config = dict(
    n_layer=21,
    qk_norm=False,
    tie_embeddings=True,
    init_std_up=0.0334,
    final_lr_fraction=0.05,
    seq_len=1024,
)
Each number is 128 + 32 x the weight over the matrix's rms, rounded and kept within 0 to 255. Layers, rows and columns count from 0. Numbers have three digits each.

# layer 17 attention query, 256x224, rms 0.103, rows 187-255, columns 0-111
089132162129135133131108121129186100149224133076124160134131139123073163131096110084138106089146087149135195124150111174162116213118126185150163130164184145147125101192131076110106088117114089128160080054111156133100132117216064153145086155155146164099126197117109121096131131122193110105148165160115116169139118075120139039080104106121
089090138223088222209057128135096088113130109129163090107031090149147139158068100084148100182153127141137122091100108158051178129160129100112100125087175108109145118161145080157127141108123112169093136089114121086144137144132141193121081156151106170055080164074102176118140181146059108152150136132174137155122056146095162124075167144157
159187136130145092130143109113124120182109132164116091192149137087132123150105146113112143092130099130148101144135093167176155172127119155140164084145177145163119150185110086160160109170094089162118078063145175127156127081125121181169154119098123093137125103103149057121077113074139160157150112146116115096133142140163134109089117130131
098141103144123133121109156106131124136067081141127105071104078095170092157117164137115156102142117146096205056074167169176085128091138139107178146110148171148135092179141123134163159137134141179172064188166071103139103136161129148166133120145097110102158095110141075126181129164128074212096167161151084141104202110084073115099110117135
121141133096055116141064100157152172128133178118101113095194122141156153150108107096132139101129098092155054134174130137127112131149104088108134142091141114115195101168195112104157112086173095122108127097062155088114064150133118108152087157136061152147137157169168136109099164140044152113138184095136112141132212132066125143156078182122
059141116130097149082181117168100124140121174081124139139119060118107089150159097179144130180169086152099064096113128164178187085142208070126149161186136134036141183122138180117121137185118150176121127156143092090092175127130100107130171118164124152168080087128196207115149065175101084098123190147122069133137100160189081151132102162161
104126079139140111073195188087153205127189156067097151093112104123133105065149114168119156128164071148144106120075104141099104087104143090115049117118109134085090167196139155135121082138163152118167158151140079118105162129134101151123164122133074171113178088143131139146169123122139138107197146155126123169143113149135110121077149120170
148136093113122133094114141137105090116127086135106149126126160160138136159139207134079159126071182139148137051128113123134119119081136146087103080158103088148120099125078127143185156034153163109154142059101121097198102176118116114169143135192139121127119087160142166124065105110147119116132120102152104151096162169122101120157138157144
140164158181135117101097086150114130157083204133129151163129143150147128130132158116142147032121168167151116121150132115120163124115137138113129137131080094134134141185067063107143182148123117117126136116147167070129114171122101078118115122174147154152133156099089124135140139131133102155130126145126121102108146118117106155147157137095
136081157148088153097140142175145115071169144145178127136175145127174126144172155120098180079129178112186096134147146141154145174099167086115129152083186065089073138120147114117086115094108182140110114159146152090131090152192096090141051115160163225158076144105067111106092194112089155085162091120128093147119155123122132101117103150136
141119126169128069110106116168114095078151140149155157131140093150108133110140148091142094137122083114117100070146107150109144121149121098132107110136174069139109128150113179155103111103116179102152135147175185162116119126168139119120115157107053160123107095106133143054153097098090172118135163092051093161084084135098114099139138144119
119142135056143116158124094080183112114147094070141096147088125154117110139163129132104131099153106165095113121193170190107133057178098112057118163150111038131128123122084087100184164119105112121125095130153113078073127090093135097253183133128095099100107118118147094143093114145150131108129088141142122124117170131122168123118108122166
113123119097121159124106106119095077113127119130095116152096109117118156143096152128113201073131161108115127143078140067140107129119088151145190112149128123113166149108133048164181065139087112096136178194182174096105132191164121148124119099094059106092155165143074112125146068143138077123091128154153075140143125113172113132147121103147
140088105138174112119133061097184129114084159056089128158124136093155144110100157186111128134144136176120139118139160117141101089102056107137148146142175118099130136111144103115176140098141170087123147153079140130148128173130202099117171148056124129129114099132094094145187119162096170112090138138121078130216156095101111190158183124150
116113112112115090076109103162172126096172190138104089122085126136127077171140091105121122119069129104114121162151128123064148137144130120131101148134127178095096151092134151124132157180184222085160135165152117123117195104145141126161136128135177146174128137170123141121088128087154112110168105104179127142143133093127120131141148140151
179089060102110131134155123131170165110118155104124123134109161074132086111142118132200149154143134085127096136079069127147091154152196180156138183148198141168101093103117171137089117122103119116088109119177101111136129075129113140099122198147123105042110134141133170192110143100168122128173117121116036175083154172123095133144132145126
119127096204153109154098088122105126134148121119172124081052155150083106135112067115179024069192101138126186158149180190059174152109135211143144074137119113059164086108142127097179157122175129117161164099132124113143131159069157141134172174169192093151163173126110159090121099140223098137140089097138136158134067125153148113149128137145
174125129092118150138113167104154078107106109179123115093196136088061186127093137122104071183114075146129181104156146126175095115116145188153116144084131188130171120056134149102113106167069068162076175104106116139152087113121125129174129112132122107148080138126118102186125134101130100107090158130114092143122152126196092092127124109117
130101126148052159112116126126153136082156045113138112117134148104131088148175102138095114113123126111089138145147119104078055139145149094145135123109207077085122154126160112079164119146179046129172192166122097159141172086069107131141126136195082183109136147136114187119125117201148113079088088119087154141091119129171096076117118071149
134114133126098162120122120100167145086129144127139087149101131157108145164053151136096101153101134149131107159110139076120100142126140147199131147139158149077156153111119045121110082141097152173070140142135164139179120138112108131154134150135095133142142172071041082127124071140140100083172159131141123144144077133116086136136152119141
063090115171146158122186128112145140110120081063136162058139108123140143098162153096099133112178137189081157186090114081129090080135182136099115141113090080142081108136205156105128170117117173124119145129114110104091160167137151092132105112108113182160121105149147121189081175134119090068125105110161096135131158101136160177146172118153
179104197156130113181136130108087110053149111127117153161177130168150156138116148150060185119140078138140186121103144178154113145116103157130125139166136072127109123102080116091145170103136127122144173108119122168164187106155173121075096105154165092097175117154163167108143113161105151121133181149085111113124121123125142122158136130106
116164147127082074099106114158115124106103145095140108093089138119117159143062178140179141125120108137150171107102127164132150186151110175146112162139112177075133103145142068078153148148136085149089138183082089136110142122115162098112139176085156097085163161139160139130135138139147062121107115079106098151141103119115153166091138132105
085123137120084128141139140138150114065058122148119151063157102133130116164121073126074137150148123130164119036177193126167103072153183073089169113179105198182117131114072083133123157161134057138085131171181101128146140118146067079123167145132130109095165132160177087178129163125104121157095137138121169142156150152139111177136074136114
075138129037158126184117106075180109110098120178125134173142132156130108096117157088171135184018164200180149110128154088125171072173065029136112146142070128140167083174122148103142109114098095211203110107076117155194114189175165115100090208086121122111177097151150144140189182119143124053107160129123165093087134135138076140140143211112
053120139095122143152136138134095164122103118148110108109186144147141088163190172145111140169137175113099099126126129146080090110102178082158133114142157111160105136116056097172116146136156093110094094096105129128114120081124127155080164141133196063131128149139158126150109156086145128171119118091127146068112136117111134167156208096086
065173117107139088077152131154167138147163172122113187128159146180195085119157144108103127113146147120131109110110157106124113178042178165170170098143091162154119114136131195059077149120130164143115063167114096152172144114168167155152135181077124089182116145124157084138101170125107136151123125124153121117127171084132076116089107138150
137137146179111185091174146160071145173113104127154119190125062128084143110145112082112168089093204157200091087153050103039105022094181098157148119127201131199134118158120154175168190095091157061148130074138153143127178119134081124085118147207043135122126102121091114123144133119123178160131111152140111103103097113147165112139103143166
149153122110108175101131132185155130145134138115104170146179156151170130108094055158141133108132206092085137161131135134134135155106123126173099140046147085063118168168177152104115090138176111160119120116149167117120062115146072137126119169135130147162117108138139158128121137143113157163133171147082030128125167093123141131148087210118
113097151186133184109127141171056122075179102139116062147058115102084110131100085097121093139099205210130125141131158186098168161108097073096132143090137158057116197159084127137118155063107105183106163143213125086148147141158110098094160111112121174099098098128119121086084125135175128130128108159094085160135039130137160162109151115218
146112118168111176135128087099125129140108045167143174079157171130113107165169117127147103138169113143073116175104117141080122090107164152134095098150124103145115146103139115089109084128144066127126117093121124160085177118113129151144162073143125129123090112132077099176073101125102109133154169140087141117127125110111181140134192123188
142173114124109149146117158142103111089113115162098115084148123118104207182117128137133131125148112116078116103167096150160074171167188142148150196140116118115141128083083079080155102095110146107131115169138157101102052105163175098148114129108149123114091161119196079160113113141151196185114146178183129107103160116165134212073153097198
121120110075146144134104132134123114122095079183124127128105157181134146144092111113133150127094155114103178132100171168152135151164067155143132118122087114191170107181169093141148096133151096076134142070180154099112139136191110134109103169178174110086092146161150101090139102114149128165152164192134089125159087151163148112136107175102
163131143165146149124146126066150147111130204144125121136186084080095138103092141152073108092118102151165109110075172143123138192111148121133099087059127165129136106109146127066176092117164109111069152063117174115113125156141181177134139021125139129158143123093093100114132102082126066116094118163146109124160128110220132108083160071131
163098173179142135116116156114097090171104131097162155118059127105138146165125154122098118132103050144145096129168225158134102100123073176163184196081129107176168152095084111113185126080118124206106116072104139114138116178089174131145089112057101115168150139160071137075120149148126103090161184097162111106131087134131127140078151127136
124148119099075106077134192131110127162133083138135094141128128087113173137102188198126172160065055079195141142136170090112190131069183097115182129198175128105110110125080161111124135139170103152116101131076124171144066127111108171130071129077111112148137128167141160166119125135093034069089147158138131137116115103123082103135136137104
045181130142161149085037102082225094116117157165060172103159165154112158185202132107128094166126110134095115111161075088155151173135102138119121181104159077157127119092153131177174111163103145088162113120116093151122161149087139065171099100165162129178149168108155110155064102111145085118186132117155193146060152114119123140124181163133
154118142092104113101167135107115080180129114132081134083097164120157135139149177110132141157163132103131092100081104077110058136119142110088141098164124168142098139195123106129113100154122121130210194137126078104143140139167072146060137093113113118138140070137161149140117143109158150131136109171163147118135141190135141154051152171154
068103084109137134117122097113119132128127092092120113132149120097121142172072090155173132217159159095139116121143095118128144104131118089140114086070184213197151111168124136143151121096124143134067151170160149154108097115124159196154114170180124160147088189178114125112138138087108105123164102123120135116110106113083184132121096101060
151112169167140132148105098155135119115165118108130136119112146134121159195149130123107182130091144117128085162135181140202151094159087141142133081134137114032149163164163054157143146137082141090143153121185068126127141077112127138131152163132078061188111070145171109149145206131111143128093136116097165063124070080150118136094066071117
164127097133159153085153129141117096160141111172138075116085130139089148150157088114170126108140150186085133181093128145105161031137167150133082088147098133133105129121173106146118093118083165166145124058106127090168062170089097145161106153130094049138063105147104117144157146139120134102136172173172193079108078076076087165094121125139
092144151108123074097172178199100068120162151141143102086048142179079183110168154101137100126135027154078098126100163142115175130133163148121153116175098153141171090161149147054114160122150189122169135103123092117084185148079146150139122087187139152125091097109196152049114085175137084165112172140103105125127114153183162150110119162106
113132117153136179063130097091088175102142123137138149103130093132124124125108127148106131114110103104165157147061115125129120128146138185094158116127149125078131129146150144145156125137084055165070172080129068132099114104163109088180195136138100049111155176112163110172111153134153116156110142122131169159111074172142113130131058144092
146109198137114193135114090096175095113176195132125168135190169094154121115127152105156125121131111132079107132122097186163116130116146057173177204144154085087120136090117167172112066139150188146194105115170096090161112172108113102100168118105159128156058150096126132146131118128103144112097164159151110156150118092120130121117132172093
133105115102114095104137099147070119067102077142137099170118130193107149185164126103133130104133136155170121136127159170098108096095100161111122154117174079172111104089097105115133141179130084119167121129178202115112105134141094139086068153139140118112146110142164115122118167099084091151077095147100129107201123124136141117123126181139
058058096121074175156118078146187084168122140140070102130079089102178116147134117126119147076111092115138130114129111141174150106137121093101164168148150095131122114113140150128127143140135069058132134172125121110115176132054182121170103113089141137183051113148189111126142111106100165123047093185158085166104129136164080121117173143144
152119135115102205117130129166161118134125080110108157112116123113122153111139188148177131126099149070139109159167109063102119077130127128112096093140153126113152149114137112117157144121159189108121151066156143154188155151116107164206158148113136150151130120121100091158120098076148124124162106112113186090076176181164140134131102124167
112076156130039122173107093143165096134112115120165047104171113143137126144173150132125169104112179149172131103108099147156156048136119125102136095117223123123137145135150088122119158071152091120113101168132151087146052134121144114153134085114164130117089145159089181192136114131141129146083039151138125135169099111112172119136140102176
152149130211144128078133142163148146141136178127158095125149136134152150141102161100092085176154083173151134104118077139143198068082163118091118124127140088195130101164150086120105058144075125095116119101159155101103198120127129118187164124183122090139098064094162094104132096104074111116127146121134055089105126126108116147142159131062
196139123131086122172135156123094102130156110099174126115125138136087084141094099180126160181139116099156134165104098077118148084104154135138146125140179147146153174145131115168137133144048130093143080159119192125090111117170108148121125152149110153149165113107124179146092141105082091095177095108133085159183127125104184135104078139086
105119093171186153124162181153109142132138179137125112112136108077141134158133099130114128133154105157157082163128093098132155073099113136107146096087136162135132117100100122167166119096127179097119092111086131110141147143087173105133095085123082099142184125047143120134170149093094121156161056099189185112160101110128108134095086123129
121091082139151123157148157137145172109125191086127115153072086156146120165095145136170096100137122207155133115101090150090163124184186118083051117123150102101164108161120077173145136098107174161176120124103102162139111133170102140129144145151148109119080120124159173124153099121148175214147108113150142103139083162118114112130167124059
148126104135103131196142135117111134138103087137152150092110088108087106142147097131157102149131087161123085115130137140114185116153145150103157150150210114127089113147134103118192050188134166141133121127106090168151172160170095121135106170122156140143147112137099129139085135165143139151114167132118102149108113088149106189156149123072
139120140162147138112178165122119158144144125146158166113116087138171139124100104126127077115133124124124139107139066135147123121146143067116074104062104148079127105186140109119108129141195143145171142155155086145115100126161185155104171187122178132154176175123114129133129142135154149117098109167113150077108077129088041106161152129110
110094171072175091162123077116157087130079142111116157122145083174151111107085127110116144085134105110111110104147185187129144109104088124137207119122106107092153150179138116113171126104104091168172174126141128085145135122117179153149185126162118089116143124091151133147167166213175130166098103121105101133176097143068108092126146154117
121145089131102158068162149148151127088133161137117123126037105196133116074193156097131149150120155063067150128054128123103164078101185108118062125129108126144162130097065207091133179110172165152141064181068184127163179135113132103155173194119075121174065146172160069166118095171103124148170139121061115122148178129142149160140128114128
113094120150082175061097123177123096133157161172148163138103111112150119138112117082165120132154082135160086103098201121136140186088120079103127107167156098119088159090088165062083106155144143143127143183141044111158107154126113140141192131071129066153123097138110150186129164145137094133154106116100105164156130127155170134079114092132
145167138104117161154111116157126108172156178146145134106127199089103101132139122143117073160122104148074184109084131172158086073152200083144124156108103134183148136095115069099098145115113124146193132118140158102071124126154054116156116067134182125101110152175187154086163131128172125177130176122136163096142139121069178133102121083118
100159166167130121098156146108146157117092111105135129149136152087091153126106119088116136117135145127087091116122088101143134089131114141150102165135134183099097167085153196117184146165105128091103162141131162147124116124077094128150138128222129147106117116117190093119080167076093110085113157112135112181159053057164044154114078105128
099189124145158159092130145110119170173120156154153170145172146122136125118119074115156122114088134195203096139131115063126086163157063119151215142098163086112119161200093109158085135091103076108170122083176113104132085138103098101132114170130070091094220121128116082111143162105116153125130158082157169077142135078131140088188115163156
103120154124134146157199069115150163117134136117144098136185040105164093117117086086093109085170095126147121062152141147140121136123152110082157135089160163156114187134089164089102072117148187130143201095140141173146179056129095099093188129166144117183106086104188157165152122105072090201143124122123050168132114140116129159155155142116
113048137104138145090075118109117135118110096148131105132116128139066113100176143128211137146101138134154130116170129128130118071134096132092153122141114143127151123138112166102125132076176143100127102107134140144101100125144050101167094131162159194162088160172178144132158132122109136133145110097094156167117120124176187172169118167128
111139095052128149136103145104091093136090081134131127163150125117126176123161157150173191170112173107118160096107155129133084110123178112163105061122112119155106087109154071141143105147131094083073167142068087145153091118082147104101131132175104078132130144128082152155156149106164175098101090124140147092140187181171180100111156179137
151115092065072126065126106123133106148157107137147166156070126165185132164115101195128148105147167128103157079089170158125139132144162142075128113160115064094163173188119089125104195149111055209132094172188166048111111159160113157130158141133124119142089149128125136163099154198166163099099122117101104166211166143165120122047099138138
063134113147090109153091122157210186120111127178135133089066164118116130118119146133160107121115149112105117089130147081158162147119079115168079109147168142093132117129128102104108189204141086154119158121143135160133188084140137134105163117143158150094140106167066138161152197119156114133139082109158129176118139148208123118114112073130
175051099059096080147145081117131123136129058074129129110148110135111194077095079130186162104133103140125125139132107185047163155110102103143108119112151051161064112181162109103168078087149184114124138127082148117126117118086143157166175127116093133125113101103125132140112111130130141147106164128096144119145169112107169110095181149060
078171119124126177144040105104134114194118151110160142103157127179119115132099142099178116133140104097181121159087132169114115118125138128077127158155104103145150109148164123117168083141130168157175130166160183142069085181165131167118098110131142186150129107195001126152112171125116126104111121179135156123115083138151104133117135103123
039132078120146137121104142111164248092129079156126122131145128145127096105063149123162122091093101103088129153144168122115119173098158107146076109117091174086134168161078157081119141090096150098136155151153155114140085112108103081163159122120093130096131138174138103124154151077128125130151128113143151178155124092162195138136121044171
140132157199095109074136175129107152152112130099127157139120123093163123136122129122131137065127120131135131111098095057132112161134131176153142129147155157167152154123123163158091142118130169104160113061128184084141117168156102155086093124142144123187128127138097127094113111097126080077151140127089086135072150159099107146122150167132